Weights of a small GPT-style language model, trained from scratch on English Wikipedia.
Size: 8 layers, width 384, 3 heads of 64 (1 for keys and values), MLP 768 SwiGLU, vocabulary 2048.
Each number is 200 + 40 x the weight over the matrix's rms, rounded and kept within 0 to 999. Layers, rows and columns count from 0.

# layer 2 attention query, 192x384, rms 0.0287, rows 0-36,64-99,128-163, columns 144-191
313,217,204,235,137,268,218,173,211,296,228,190,227,218,202,227,127,230,241,226,119,184,272,273,236,105,352,127,171,153,174,89,255,177,212,195,244,232,305,182,124,104,202,269,154,195,260,277
258,237,171,280,241,256,171,154,186,197,190,250,216,215,140,242,207,200,145,151,245,140,236,191,167,149,165,230,221,189,245,222,211,153,190,217,270,172,109,199,222,276,243,170,240,260,259,249
47,191,209,161,226,123,217,207,207,129,192,132,145,209,222,142,221,138,153,255,212,247,209,212,192,266,134,215,125,205,176,236,125,235,200,208,163,187,69,221,139,245,115,187,214,252,195,204
231,195,162,251,125,260,222,206,203,209,198,135,244,239,181,168,163,207,259,171,91,187,148,244,226,121,213,150,184,198,189,226,191,246,180,170,155,206,281,164,212,135,221,264,138,135,219,179
121,219,155,137,204,170,174,199,176,182,256,199,220,82,232,145,197,160,191,198,192,214,295,169,240,149,130,273,194,203,209,143,217,204,301,259,248,135,186,232,202,209,200,187,236,169,198,268
216,158,264,177,233,196,226,152,163,192,256,139,84,274,159,212,140,240,217,233,210,169,158,233,191,296,292,129,184,249,179,167,190,206,226,238,184,211,217,188,239,182,193,250,212,186,196,255
255,205,195,258,237,226,159,186,173,228,175,277,244,189,243,210,248,225,146,142,250,162,235,134,175,210,203,269,206,123,172,188,255,158,200,177,159,155,251,159,243,172,254,73,191,233,210,223
97,158,238,145,236,199,176,233,181,88,175,237,155,202,281,188,212,194,200,221,309,199,150,113,154,256,117,250,152,258,199,215,179,203,221,194,214,218,100,299,204,227,194,178,275,301,166,197
114,151,217,211,166,169,185,139,193,113,215,193,160,192,234,160,208,203,216,203,200,281,243,143,171,186,107,238,178,235,271,212,207,225,216,212,261,180,123,220,177,245,147,203,239,158,166,175
272,242,210,147,237,292,281,155,200,264,209,85,241,257,161,184,212,262,192,266,125,183,191,247,287,263,365,242,235,190,180,229,174,259,241,180,181,231,195,176,214,222,205,224,183,218,187,225
179,208,163,191,245,202,95,275,232,208,252,196,241,153,223,242,208,160,160,206,178,184,232,202,205,215,111,250,193,227,166,160,184,254,212,227,189,182,170,181,115,224,181,204,255,181,166,197
274,201,201,188,248,231,288,69,187,178,249,122,253,144,184,114,197,141,209,210,171,197,200,227,196,199,188,227,193,210,231,210,272,186,158,241,156,227,201,101,206,273,191,201,204,92,159,191
288,195,187,181,201,172,244,244,167,228,257,174,171,128,181,189,256,261,156,176,195,202,220,148,225,134,172,186,153,141,169,148,223,172,192,185,165,205,206,123,149,220,160,261,197,143,248,191
123,242,208,180,254,245,138,164,221,220,204,283,239,188,162,98,184,151,222,164,223,222,219,211,233,149,136,103,228,220,175,246,230,165,169,192,236,205,191,168,223,232,167,150,116,124,199,211
179,161,218,201,209,247,188,175,246,170,121,226,196,275,191,243,238,189,288,200,219,289,254,135,253,188,274,150,165,247,186,206,218,205,241,169,233,125,214,150,184,171,234,207,216,196,203,196
204,168,196,198,195,196,163,240,160,231,155,208,137,169,253,191,259,167,175,261,261,218,225,95,119,221,110,245,223,205,261,253,226,199,173,186,289,186,192,275,239,241,164,124,237,253,182,184
170,212,209,143,225,202,224,156,216,216,205,187,257,120,141,209,174,196,161,172,224,278,130,185,184,148,159,236,181,192,165,169,194,303,186,227,234,240,175,170,228,213,257,261,241,219,218,183
278,277,183,249,161,226,250,202,189,201,221,198,240,197,176,160,159,198,166,191,165,185,203,226,156,165,291,199,210,266,182,213,172,181,162,208,210,222,194,182,260,209,161,172,162,155,137,209
189,186,131,108,312,168,169,147,191,215,224,211,266,133,190,222,247,149,152,152,267,236,176,280,260,216,120,216,228,197,173,228,207,225,180,229,157,271,151,217,153,210,113,106,213,200,251,224
220,179,204,156,219,211,241,148,211,202,254,239,204,202,154,175,159,210,255,177,161,255,162,157,168,142,156,161,217,209,162,192,209,215,136,220,211,275,244,220,244,249,191,221,185,106,231,235
198,156,274,237,196,146,163,218,209,173,173,230,159,168,219,246,235,259,266,253,234,114,209,147,130,284,166,343,287,232,227,218,192,100,199,184,192,136,155,238,226,253,201,109,234,237,174,200
274,167,208,198,216,245,236,229,117,208,234,177,214,147,215,179,144,194,182,203,215,168,204,167,247,223,220,195,142,189,193,180,223,234,231,229,163,166,217,129,238,215,212,257,222,182,199,187
282,224,186,226,173,286,228,193,135,221,218,185,226,237,219,158,239,228,255,237,107,133,209,118,188,205,198,209,200,166,314,157,165,259,164,227,196,150,251,181,183,282,154,222,220,183,243,168
184,237,184,209,181,251,198,182,184,154,225,199,140,174,198,240,233,136,224,224,190,185,205,282,126,254,178,179,234,257,172,224,150,152,234,196,188,251,123,193,181,202,166,203,227,184,148,246
196,194,154,155,224,214,188,142,235,189,166,154,205,266,210,241,243,233,159,185,257,142,223,169,151,175,213,126,195,155,234,214,212,239,257,181,158,181,165,176,183,188,248,297,177,179,231,160
222,165,141,130,240,238,233,215,229,193,116,134,223,177,205,203,186,182,158,208,123,223,129,220,177,205,127,198,224,116,245,185,148,279,141,184,187,187,188,127,179,220,194,206,319,236,97,195
215,267,201,249,70,185,234,247,177,237,267,162,195,232,196,139,213,157,196,183,150,116,168,162,193,225,212,149,246,178,231,143,228,177,217,211,225,188,205,187,216,172,181,225,150,168,205,240
225,242,233,217,177,212,194,235,252,156,131,140,175,213,240,193,248,243,168,256,156,167,229,171,188,264,280,212,200,270,196,241,198,131,238,143,240,183,192,207,162,168,202,180,169,240,162,245
120,188,200,168,205,220,196,185,244,207,209,218,213,208,222,206,223,81,188,196,154,204,164,212,192,247,183,215,218,163,148,198,188,248,174,221,193,190,211,125,201,183,159,210,210,247,240,251
168,200,247,181,180,208,306,191,193,178,224,161,194,168,146,171,178,222,186,142,150,246,190,250,288,225,316,161,160,180,110,167,196,248,192,190,135,221,182,120,257,229,232,242,172,189,193,245
197,170,130,124,201,130,195,153,262,118,212,217,235,274,243,250,206,185,176,148,175,201,190,169,215,262,212,154,152,124,225,210,207,187,161,177,224,110,220,167,158,157,248,255,168,227,219,255
226,248,227,182,187,258,216,129,197,261,224,201,188,166,191,229,212,222,208,276,218,164,188,205,167,190,179,198,283,116,227,191,208,190,213,152,120,202,194,224,186,155,223,139,221,252,202,182
203,111,198,180,217,382,239,188,177,169,116,214,162,263,187,164,181,316,239,187,200,185,152,130,146,181,170,134,219,170,177,236,222,220,162,182,43,147,212,188,205,190,304,181,197,219,190,224
127,133,158,145,218,126,190,153,203,154,169,222,224,186,170,249,183,263,192,198,223,228,192,214,225,198,150,197,109,216,149,187,265,166,194,220,230,163,233,207,170,219,242,241,275,138,118,164
195,242,165,183,229,264,152,165,279,211,258,196,213,233,211,201,152,197,157,149,209,204,158,189,203,155,196,270,250,159,184,179,218,138,169,201,175,209,235,259,252,255,165,184,141,233,211,166
164,149,183,298,128,108,269,206,224,178,269,215,133,242,195,212,152,236,286,151,189,259,208,259,302,183,232,132,190,280,142,194,115,188,268,201,181,256,161,195,182,122,249,243,176,199,237,133
156,234,247,156,195,221,198,186,220,166,154,255,104,190,205,229,238,164,236,224,252,227,236,146,162,237,143,293,161,242,241,279,201,208,188,102,264,141,199,225,152,168,190,118,257,235,182,120
202,213,180,214,212,211,205,167,205,246,234,205,224,199,250,235,200,186,190,230,175,219,209,192,210,190,233,234,195,162,172,165,207,210,238,224,205,174,205,241,193,148,164,186,206,212,233,147
224,180,219,167,180,232,216,220,185,195,166,145,199,142,155,251,202,198,151,215,151,180,225,237,243,243,224,179,196,193,190,226,227,204,209,225,203,247,248,201,222,191,208,192,201,183,172,192
168,187,179,245,213,216,194,251,174,161,197,220,209,205,224,182,232,223,205,199,243,222,176,134,214,214,242,204,185,209,168,226,226,228,209,169,204,213,165,203,199,248,228,216,191,132,197,194
203,204,190,199,164,151,183,184,222,188,196,222,214,224,197,175,200,240,160,199,215,220,158,194,176,183,168,226,164,212,197,182,201,209,188,151,230,194,154,193,202,194,190,199,191,264,215,175
195,195,196,251,159,177,233,210,243,242,159,260,185,165,206,169,259,204,175,190,202,255,176,212,143,182,151,240,179,208,204,172,171,153,199,171,242,129,181,227,232,182,173,235,182,236,203,190
233,199,251,154,210,255,197,174,208,196,170,198,222,204,211,190,161,215,214,179,199,145,255,247,186,257,221,175,205,238,261,194,241,196,202,231,182,221,279,198,203,127,219,218,228,193,196,160
205,224,179,170,167,147,162,155,196,257,183,215,212,223,223,177,207,230,197,200,226,225,215,214,196,187,217,177,224,209,198,210,206,203,168,192,176,218,217,204,228,188,225,171,196,167,163,212
199,182,213,178,194,228,182,234,227,186,231,196,197,232,198,190,234,149,206,212,211,209,220,233,239,200,234,198,218,186,212,163,184,198,205,226,197,230,191,174,187,198,205,214,217,225,217,264
184,189,203,228,195,271,224,250,200,133,228,211,211,188,248,205,190,146,235,207,215,186,252,192,181,197,224,208,267,157,241,135,237,187,181,245,181,224,116,142,115,214,206,231,116,180,245,203
190,217,207,245,220,241,220,219,207,193,238,185,231,222,188,202,172,255,167,203,207,202,174,151,189,196,218,243,250,245,195,208,159,212,216,137,214,172,213,204,212,203,235,189,205,198,204,170
210,207,145,200,174,214,212,234,207,117,177,173,253,223,258,194,262,202,192,187,163,157,222,272,236,213,242,241,240,198,200,183,240,241,247,156,224,147,178,242,133,231,201,254,140,147,242,197
188,175,216,257,212,243,177,223,282,130,213,197,176,182,235,195,211,250,188,176,201,165,216,220,211,180,172,254,239,169,205,191,177,184,187,192,257,128,179,230,202,189,161,198,192,174,198,179
178,218,180,283,194,207,196,236,243,139,213,159,205,184,187,189,212,230,215,131,182,214,215,205,153,179,215,164,175,223,225,202,186,226,172,232,166,161,161,199,201,176,197,220,169,175,229,160
166,200,254,203,231,187,157,153,297,226,195,222,205,167,211,202,209,314,199,207,225,196,250,195,214,174,189,171,222,235,196,215,129,157,184,124,236,180,221,265,249,217,210,118,185,236,158,171
230,195,202,236,212,148,160,143,238,249,185,195,178,202,207,184,225,280,249,202,251,197,197,171,133,166,213,159,204,187,197,239,194,209,205,200,199,171,215,155,188,147,138,143,232,231,166,182
185,167,234,126,203,200,209,170,167,194,179,198,198,180,176,178,251,208,227,227,168,189,214,219,224,203,204,154,228,202,196,182,205,195,248,194,198,209,191,209,191,222,190,151,225,242,232,251
149,209,147,217,202,183,212,242,167,191,234,228,212,195,184,217,171,155,185,186,173,189,205,225,233,223,195,242,243,186,190,147,275,238,235,204,169,173,176,190,205,226,194,254,173,173,242,208
216,208,155,259,188,177,195,177,172,187,174,197,222,181,222,184,169,230,174,139,225,198,180,210,150,235,215,251,239,205,215,199,181,200,169,195,198,168,183,211,227,157,174,209,203,208,186,167
185,231,179,157,175,236,249,206,230,213,179,152,254,214,210,130,161,155,193,261,126,214,189,247,222,227,230,182,204,205,150,160,199,254,200,234,211,184,234,196,154,247,203,261,153,200,247,291
229,248,169,232,217,222,269,234,201,163,246,202,195,182,198,214,172,179,210,169,171,240,160,212,174,173,215,193,205,198,188,164,205,192,151,178,201,218,177,195,203,204,187,232,134,157,215,166
170,196,198,215,208,229,220,168,173,159,209,172,258,224,220,220,215,170,196,236,213,228,183,176,238,229,201,174,185,194,163,205,250,235,179,226,171,204,249,160,156,251,216,231,221,207,243,253
183,204,211,182,205,226,259,172,192,192,245,201,186,219,157,190,162,218,214,163,173,222,204,241,242,189,171,204,187,278,187,146,201,241,226,210,145,167,193,192,160,228,187,186,220,228,225,215
202,220,200,241,212,177,161,190,199,236,177,219,149,208,177,220,218,190,228,147,197,185,241,196,103,260,169,242,233,187,221,244,130,145,197,196,266,235,185,161,215,196,153,201,168,158,219,176
162,186,229,271,169,223,159,203,177,138,180,245,153,240,234,167,170,187,225,163,157,225,247,161,136,223,202,145,242,242,150,192,164,171,150,197,187,244,177,221,225,213,145,190,163,187,239,228
200,175,263,231,177,217,91,260,259,258,170,154,182,184,165,207,267,230,205,184,217,171,230,128,179,192,187,172,230,224,168,200,180,191,172,196,202,135,162,197,210,145,197,206,238,196,163,131
153,211,169,179,210,208,160,169,188,148,230,305,258,144,217,169,243,161,223,167,163,169,226,158,197,225,154,233,233,155,183,170,214,168,262,233,189,196,180,229,161,204,132,213,157,236,198,233
170,202,215,190,256,139,146,203,220,199,177,195,206,149,104,227,276,245,188,222,222,212,203,166,194,150,198,222,196,164,160,150,164,194,198,145,199,117,197,122,221,202,164,207,157,258,164,194
196,189,233,204,251,172,146,245,202,191,141,203,179,188,182,239,249,234,193,243,174,203,240,184,172,248,191,193,222,168,242,223,214,155,217,144,229,146,190,211,206,171,235,190,179,248,176,182
181,173,191,145,181,220,216,208,140,160,217,173,209,187,207,193,210,182,186,217,183,171,136,192,317,175,239,186,167,113,179,152,183,278,180,239,172,251,237,175,233,258,160,229,174,246,216,254
176,192,225,167,191,255,221,188,237,191,238,181,156,186,176,209,207,199,221,190,169,221,174,256,180,188,184,184,180,190,238,159,171,199,189,212,177,184,214,199,177,204,226,178,183,209,244,229
177,181,190,123,161,177,195,149,252,172,140,145,202,106,187,146,215,131,196,221,218,245,190,180,231,207,201,164,199,174,232,169,237,232,218,209,201,139,184,212,214,169,144,212,152,267,192,191
171,195,224,245,225,233,153,214,201,199,153,155,209,230,213,195,230,239,183,188,188,201,166,243,125,184,214,185,195,187,203,214,179,211,135,126,250,234,207,203,269,209,252,159,150,244,221,219
175,152,227,192,237,225,153,242,147,200,188,191,204,195,226,158,275,216,201,200,220,182,214,188,161,233,186,206,214,139,174,225,186,205,247,124,223,201,201,260,179,180,223,155,210,218,129,194
123,215,223,204,121,198,206,280,189,148,192,218,250,164,233,138,196,182,128,238,142,238,164,217,236,236,129,150,123,175,225,195,210,218,269,223,257,187,231,245,200,319,222,226,168,177,184,283
158,222,158,158,163,189,289,192,238,181,244,184,264,195,223,163,187,187,173,177,148,192,225,252,222,236,261,172,149,151,234,202,179,194,200,225,171,267,192,198,166,232,144,216,199,175,307,245
251,192,168,194,178,255,252,217,172,192,162,100,206,248,238,259,244,183,195,210,184,226,160,193,166,151,217,119,201,214,211,192,183,239,150,210,210,144,230,149,265,206,238,187,142,236,246,200
233,160,152,214,177,246,179,174,220,231,173,200,192,175,192,260,215,176,258,155,229,209,232,246,161,200,208,179,222,94,223,256,237,163,192,123,202,154,193,220,186,139,183,174,198,216,172,168
174,215,146,190,195,225,205,272,211,185,193,192,264,170,217,135,227,207,140,175,167,151,165,199,201,243,205,221,168,196,207,210,210,238,157,164,199,159,190,228,213,256,198,197,185,184,175,187
147,255,256,203,210,193,235,219,203,217,243,204,174,226,246,213,138,199,203,245,192,212,156,221,214,203,207,135,192,293,133,160,219,216,200,284,189,226,162,212,185,205,192,247,216,200,198,214
245,190,195,193,184,200,204,195,233,251,181,162,157,206,154,256,202,211,283,167,222,218,257,186,171,170,229,208,195,200,175,205,194,161,216,148,219,219,140,167,212,142,205,203,216,229,194,165
173,159,205,199,161,215,158,251,217,234,202,179,172,207,242,170,131,156,213,169,241,253,199,165,114,223,191,192,211,184,224,199,173,190,214,235,212,123,191,230,195,257,166,177,165,159,165,157
214,156,206,225,180,266,160,158,124,249,253,214,189,177,172,158,224,169,153,190,221,240,201,229,169,204,208,226,245,205,246,253,159,155,184,178,157,212,178,249,203,253,203,179,176,167,185,191
173,158,205,139,214,226,188,183,161,225,196,220,233,184,168,156,278,197,175,139,216,146,251,147,199,179,222,210,222,160,225,239,187,183,194,163,192,170,220,200,211,191,203,135,164,187,170,204
170,195,198,202,176,199,189,224,213,162,227,268,162,197,196,149,158,202,169,224,171,214,195,199,238,216,146,231,148,208,250,206,248,230,226,216,244,178,216,209,179,220,239,220,197,155,195,195
165,225,218,221,200,158,177,182,238,177,183,198,169,237,227,202,156,206,164,246,201,189,200,244,218,233,200,237,214,177,169,165,192,217,170,234,208,225,133,207,197,215,185,260,255,234,205,205
210,242,185,217,171,217,276,179,183,232,143,138,187,234,185,216,226,180,219,169,185,203,207,188,192,193,224,207,204,195,153,239,171,193,223,198,196,222,208,199,229,191,192,215,196,211,173,182
173,177,202,213,192,145,214,193,228,157,254,181,151,183,222,235,167,165,167,213,169,193,185,269,241,245,169,189,191,158,180,142,202,242,225,257,212,220,188,191,167,227,186,215,199,201,209,247
269,223,206,184,160,234,223,187,190,272,156,142,198,187,163,241,164,223,253,231,199,200,178,185,146,145,205,214,226,240,188,180,163,173,167,240,185,246,219,142,240,189,186,193,187,191,188,196
214,249,193,210,211,215,272,179,230,280,207,175,221,196,140,252,162,168,227,171,206,209,172,152,167,134,237,140,145,209,155,153,204,191,209,191,211,204,176,143,211,195,195,225,196,181,239,211
198,204,172,206,263,251,174,211,157,256,177,189,235,266,162,150,173,288,236,153,231,237,199,246,204,181,205,129,193,187,221,235,208,173,191,142,231,177,185,206,198,191,230,187,230,163,171,215
169,187,184,170,224,244,210,237,167,176,106,183,175,194,196,163,236,193,220,221,168,212,222,221,198,241,200,236,240,199,213,252,196,255,239,103,209,175,202,171,186,186,206,226,231,205,185,175
163,155,204,144,199,137,131,249,196,142,208,241,171,189,217,193,231,230,207,212,231,179,237,245,186,194,229,208,197,220,239,188,234,245,230,196,210,198,190,239,159,240,237,198,194,241,255,201
200,246,213,198,179,191,183,183,211,218,198,165,205,199,253,234,198,222,213,215,158,217,163,222,201,183,178,190,162,215,158,156,249,179,165,199,191,219,148,170,202,202,187,213,188,232,196,208
246,256,193,187,224,261,259,188,212,258,220,159,247,228,157,227,146,201,263,205,177,214,186,212,135,169,251,218,183,228,190,190,176,180,159,157,166,243,148,195,245,179,163,246,205,180,196,174
222,206,208,226,198,146,169,210,201,195,184,251,225,192,235,248,212,173,182,161,170,204,208,254,187,208,190,230,177,178,216,149,200,159,182,257,215,187,115,233,171,228,163,178,201,231,252,235
247,165,151,225,207,220,249,169,202,279,260,148,222,218,112,207,117,242,200,192,265,219,126,152,163,140,216,109,137,187,161,194,149,201,209,203,157,259,210,163,300,202,226,217,164,173,175,175
216,209,225,232,170,201,140,177,192,126,161,239,235,147,266,227,216,173,144,206,183,157,203,183,174,238,148,302,254,180,209,211,191,222,168,197,179,199,210,234,189,181,171,164,182,237,231,273
244,231,174,231,144,245,279,132,234,320,229,136,215,274,179,231,135,214,203,188,231,261,122,166,196,160,213,143,171,204,190,168,188,237,150,322,151,235,192,118,296,224,152,159,170,225,273,159
187,240,181,144,166,244,261,269,146,189,176,189,213,265,213,215,185,161,239,259,152,246,191,233,251,280,259,199,165,228,137,226,179,224,196,168,236,195,209,140,172,202,204,297,206,271,203,211
160,148,182,175,205,169,150,182,188,131,278,162,240,139,284,159,170,174,156,202,226,168,241,238,177,193,115,177,248,235,223,241,223,204,212,278,154,194,164,252,147,220,229,202,196,94,147,198
138,173,226,211,233,209,163,244,175,145,144,165,150,186,219,249,284,125,243,220,142,211,227,216,215,234,182,197,190,171,220,234,224,194,255,204,211,146,238,198,160,213,232,159,234,241,138,215
163,150,237,178,213,205,140,227,217,160,133,207,158,97,228,247,233,211,214,251,138,129,256,223,224,257,157,215,172,130,220,198,220,223,244,125,208,135,195,223,135,255,264,165,300,182,149,212
207,213,195,191,234,243,223,137,241,272,220,199,155,264,108,154,215,203,228,209,264,249,196,141,172,198,293,173,172,248,174,199,189,214,160,180,213,216,232,159,240,189,213,225,137,206,216,199
179,198,232,193,217,161,202,239,175,147,207,229,223,254,180,141,277,172,215,237,164,166,267,132,208,222,198,150,240,199,159,175,197,190,216,181,240,175,223,268,162,153,191,184,209,186,211,220
145,248,217,207,167,199,161,227,181,178,165,187,164,150,197,207,253,212,199,174,179,202,144,177,154,230,247,231,212,198,140,211,173,204,191,197,191,244,123,178,179,227,169,211,168,222,247,241
200,250,230,198,193,229,199,138,218,232,286,136,239,235,132,234,144,139,219,206,202,185,180,232,236,187,128,205,204,132,179,183,171,176,143,210,239,227,262,212,227,172,167,141,184,215,181,142
178,203,212,177,234,220,285,139,242,67,236,152,162,263,141,143,194,278,131,228,176,276,193,219,180,254,203,106,194,141,195,254,170,246,204,236,186,197,216,217,243,215,253,236,180,88,217,299
191,226,195,209,164,255,168,136,210,206,146,108,237,224,209,180,254,155,233,191,187,154,196,133,155,149,149,129,234,106,150,258,185,219,203,169,163,175,215,184,196,177,200,166,235,181,164,150
199,214,186,147,185,219,171,205,132,187,148,151,197,168,221,116,233,203,217,221,185,192,211,128,234,207,182,173,149,143,170,252,138,227,200,181,230,172,180,154,152,203,251,235,243,229,164,226
227,163,187,177,146,146,215,248,216,190,163,256,201,175,319,186,207,163,225,249,160,235,285,157,182,273,161,200,139,188,273,174,289,162,298,196,160,193,253,201,188,188,210,142,198,203,159,184
231,221,188,200,181,206,249,164,260,162,176,192,198,285,199,224,252,252,199,188,168,255,167,165,227,200,285,171,266,161,134,247,212,161,232,212,209,294,214,145,228,224,205,147,150,171,224,260
220,174,244,264,171,273,213,131,202,160,303,198,221,221,258,190,153,187,186,251,273,212,185,123,193,230,186,183,228,232,198,181,178,195,181,237,136,179,214,227,172,167,235,259,151,154,158,200
# layer 2 attention key, 64x384, rms 0.0274, rows 0-35, columns 144-191
168,161,192,181,198,187,241,193,256,213,191,173,153,210,212,212,215,178,297,171,159,218,197,217,213,143,226,166,224,240,199,215,189,205,184,232,132,210,187,209,239,187,226,195,208,120,163,121
273,210,147,235,130,217,236,186,234,262,231,226,242,216,262,196,148,255,256,235,196,210,265,189,248,213,245,170,153,243,208,177,216,224,249,210,212,189,254,171,184,174,259,205,164,229,136,181
207,205,192,210,210,251,193,188,165,161,165,238,225,160,228,204,190,215,138,163,270,164,215,136,180,211,154,240,214,99,160,250,210,185,247,254,212,187,241,173,211,199,213,164,208,256,171,208
143,179,274,173,252,177,206,181,212,179,157,177,113,168,156,251,211,117,236,180,227,218,207,248,192,219,243,154,212,232,174,219,170,179,195,201,179,184,220,257,178,183,178,138,226,162,219,191
239,211,145,236,152,250,245,176,280,151,170,113,233,168,158,264,252,123,229,192,202,167,224,235,216,227,164,107,197,186,234,246,204,139,151,215,140,173,182,175,166,266,256,212,235,155,158,187
157,296,196,137,231,151,202,191,213,228,275,270,145,214,178,175,175,221,240,167,158,286,260,99,225,183,172,236,187,131,218,180,210,188,220,133,266,165,208,200,192,224,237,151,172,265,161,218
180,212,230,173,186,164,256,191,241,226,181,187,191,242,156,226,168,183,199,241,182,167,211,258,216,139,243,192,169,189,228,200,207,203,215,184,221,205,234,170,168,177,246,216,160,247,180,175
224,236,224,216,217,241,222,237,185,141,194,195,220,112,175,171,238,171,196,236,190,212,165,209,218,236,185,220,244,204,206,179,232,164,240,227,197,178,172,128,219,211,193,215,241,219,114,226
200,187,175,203,230,183,149,174,141,118,235,129,236,93,206,191,227,198,192,233,209,238,180,209,173,230,194,245,209,171,228,172,201,222,196,262,206,184,156,242,157,230,217,200,239,143,192,232
218,126,178,250,108,196,179,184,197,209,193,257,196,206,235,207,213,191,230,258,182,226,205,190,162,146,210,182,177,199,176,197,249,190,220,243,133,161,214,239,218,149,171,224,201,231,247,160
194,229,235,206,177,204,213,218,151,162,155,157,144,192,178,185,282,186,178,215,205,216,231,200,193,265,150,186,230,154,204,220,156,179,193,216,192,143,226,189,244,257,140,179,239,217,217,239
168,227,167,262,236,152,176,223,243,267,220,125,162,239,239,202,173,213,199,212,180,204,220,285,180,195,190,93,163,197,218,227,253,295,150,276,232,108,166,282,146,134,161,231,193,165,236,127
205,172,213,215,147,192,203,218,266,187,176,175,210,261,187,233,219,169,226,173,238,226,227,178,176,285,210,148,164,222,253,211,223,160,165,246,163,182,193,200,204,203,210,155,120,197,226,185
160,223,179,179,128,172,213,230,236,224,232,159,217,139,217,187,196,193,232,161,238,145,231,212,256,187,236,135,196,248,184,183,214,230,256,209,241,142,146,234,147,195,235,226,120,221,215,216
177,242,167,153,136,160,170,252,214,298,179,218,200,196,156,187,161,170,187,145,222,137,187,224,191,179,148,241,213,230,192,162,204,162,181,145,238,246,218,209,210,230,205,218,166,243,170,229
208,195,213,172,237,216,181,217,186,207,197,172,255,175,179,199,185,203,160,207,205,200,224,182,217,214,184,231,197,194,188,194,244,165,223,175,188,195,226,147,191,219,189,218,208,204,184,217
191,153,221,210,137,224,270,205,244,180,198,200,212,197,149,248,254,220,249,228,204,246,203,198,208,264,179,120,261,190,182,186,216,244,188,165,226,219,222,214,183,178,208,192,166,138,235,251
179,197,189,243,170,184,208,154,180,241,203,202,157,254,206,224,224,202,188,182,165,220,165,211,256,190,225,203,184,190,225,183,177,201,158,190,194,203,242,180,202,185,203,194,197,184,290,210
162,215,241,177,238,206,187,213,188,152,160,237,202,209,186,177,191,208,186,199,122,223,205,198,193,200,192,208,175,223,188,210,189,212,248,202,209,146,167,206,195,183,182,238,263,207,205,241
241,239,160,247,130,182,231,178,201,180,259,163,190,242,236,175,200,220,217,164,172,191,202,183,242,174,231,181,196,190,194,172,236,210,163,250,192,172,183,203,235,137,218,211,186,157,236,161
189,178,205,170,241,192,192,220,191,154,159,208,235,152,203,181,194,210,205,233,165,249,196,185,213,173,231,282,217,227,186,230,164,238,183,221,188,200,170,223,218,191,240,214,265,180,151,181
183,194,212,233,205,220,161,196,233,228,155,235,187,193,207,149,231,233,216,192,166,208,218,156,175,213,195,189,232,251,192,214,230,196,137,216,229,220,208,215,152,175,215,175,208,204,226,239
235,175,202,209,224,161,177,205,241,192,115,173,171,202,199,248,232,197,232,137,206,259,228,222,195,189,190,225,180,173,212,187,220,160,193,249,167,203,212,146,197,130,169,163,256,240,159,236
120,213,144,140,255,198,225,236,136,166,227,218,261,279,201,159,189,172,181,187,140,190,213,200,184,165,249,189,158,189,198,255,186,190,189,186,225,125,198,180,158,208,191,207,182,162,206,70
204,236,174,137,173,163,186,277,247,198,232,213,167,142,168,214,199,231,219,184,235,185,197,243,189,169,193,164,182,210,162,182,165,145,240,128,229,225,277,229,204,208,188,160,184,191,173,195
177,233,175,211,208,212,231,206,234,239,192,215,197,210,150,271,207,155,175,192,185,214,246,197,213,235,195,213,241,182,177,170,217,227,200,208,183,176,200,192,191,203,201,180,215,231,239,242
202,177,206,244,184,195,213,150,210,172,213,143,195,239,195,179,214,250,176,243,174,192,182,182,192,193,228,91,199,201,154,138,237,195,204,226,190,187,243,186,221,197,219,189,188,172,202,230
243,188,166,183,225,157,161,233,189,205,159,228,267,179,224,212,182,263,140,191,263,201,214,237,190,236,178,257,269,137,177,154,221,216,244,211,188,166,178,190,219,196,200,208,249,235,164,214
220,207,122,254,114,188,134,182,212,303,215,174,194,192,211,163,187,241,188,217,263,225,198,189,256,171,232,76,189,125,224,189,228,243,218,236,160,229,174,171,166,143,190,194,177,189,292,244
216,204,185,180,159,217,190,179,236,224,229,209,164,227,161,249,196,240,187,163,229,202,147,197,183,191,264,158,219,185,161,171,163,178,203,235,207,225,200,188,228,175,213,181,135,201,259,200
190,223,254,236,134,276,150,226,156,184,223,224,196,200,188,168,218,207,180,184,259,245,186,207,206,192,149,215,217,183,153,158,187,221,163,212,185,203,204,181,184,243,236,167,206,237,245,226
247,193,201,211,212,155,255,142,166,142,207,188,232,212,219,186,174,227,196,248,195,246,202,277,153,210,250,235,217,239,192,190,171,188,179,195,167,198,168,181,216,197,182,233,164,170,161,194
271,207,202,200,176,164,200,176,209,148,174,163,262,166,141,172,180,153,184,254,175,162,152,205,225,224,133,212,202,180,281,154,206,162,245,205,209,180,212,261,237,165,212,187,203,238,188,229
224,256,156,190,185,187,169,269,248,224,114,262,197,118,166,193,213,173,182,126,231,132,260,146,218,238,212,228,203,152,262,287,138,184,134,197,218,199,191,191,209,183,162,189,207,170,119,141
183,132,187,200,98,214,250,217,120,201,211,150,190,124,247,186,268,184,201,196,275,158,187,161,119,217,244,160,242,176,231,120,220,236,248,201,132,190,195,169,179,209,185,213,137,113,225,233
190,236,231,202,187,215,189,196,225,217,174,150,141,182,211,220,214,224,182,161,201,231,138,169,227,179,200,171,168,155,209,204,154,214,160,198,198,235,210,209,191,240,234,164,172,199,205,249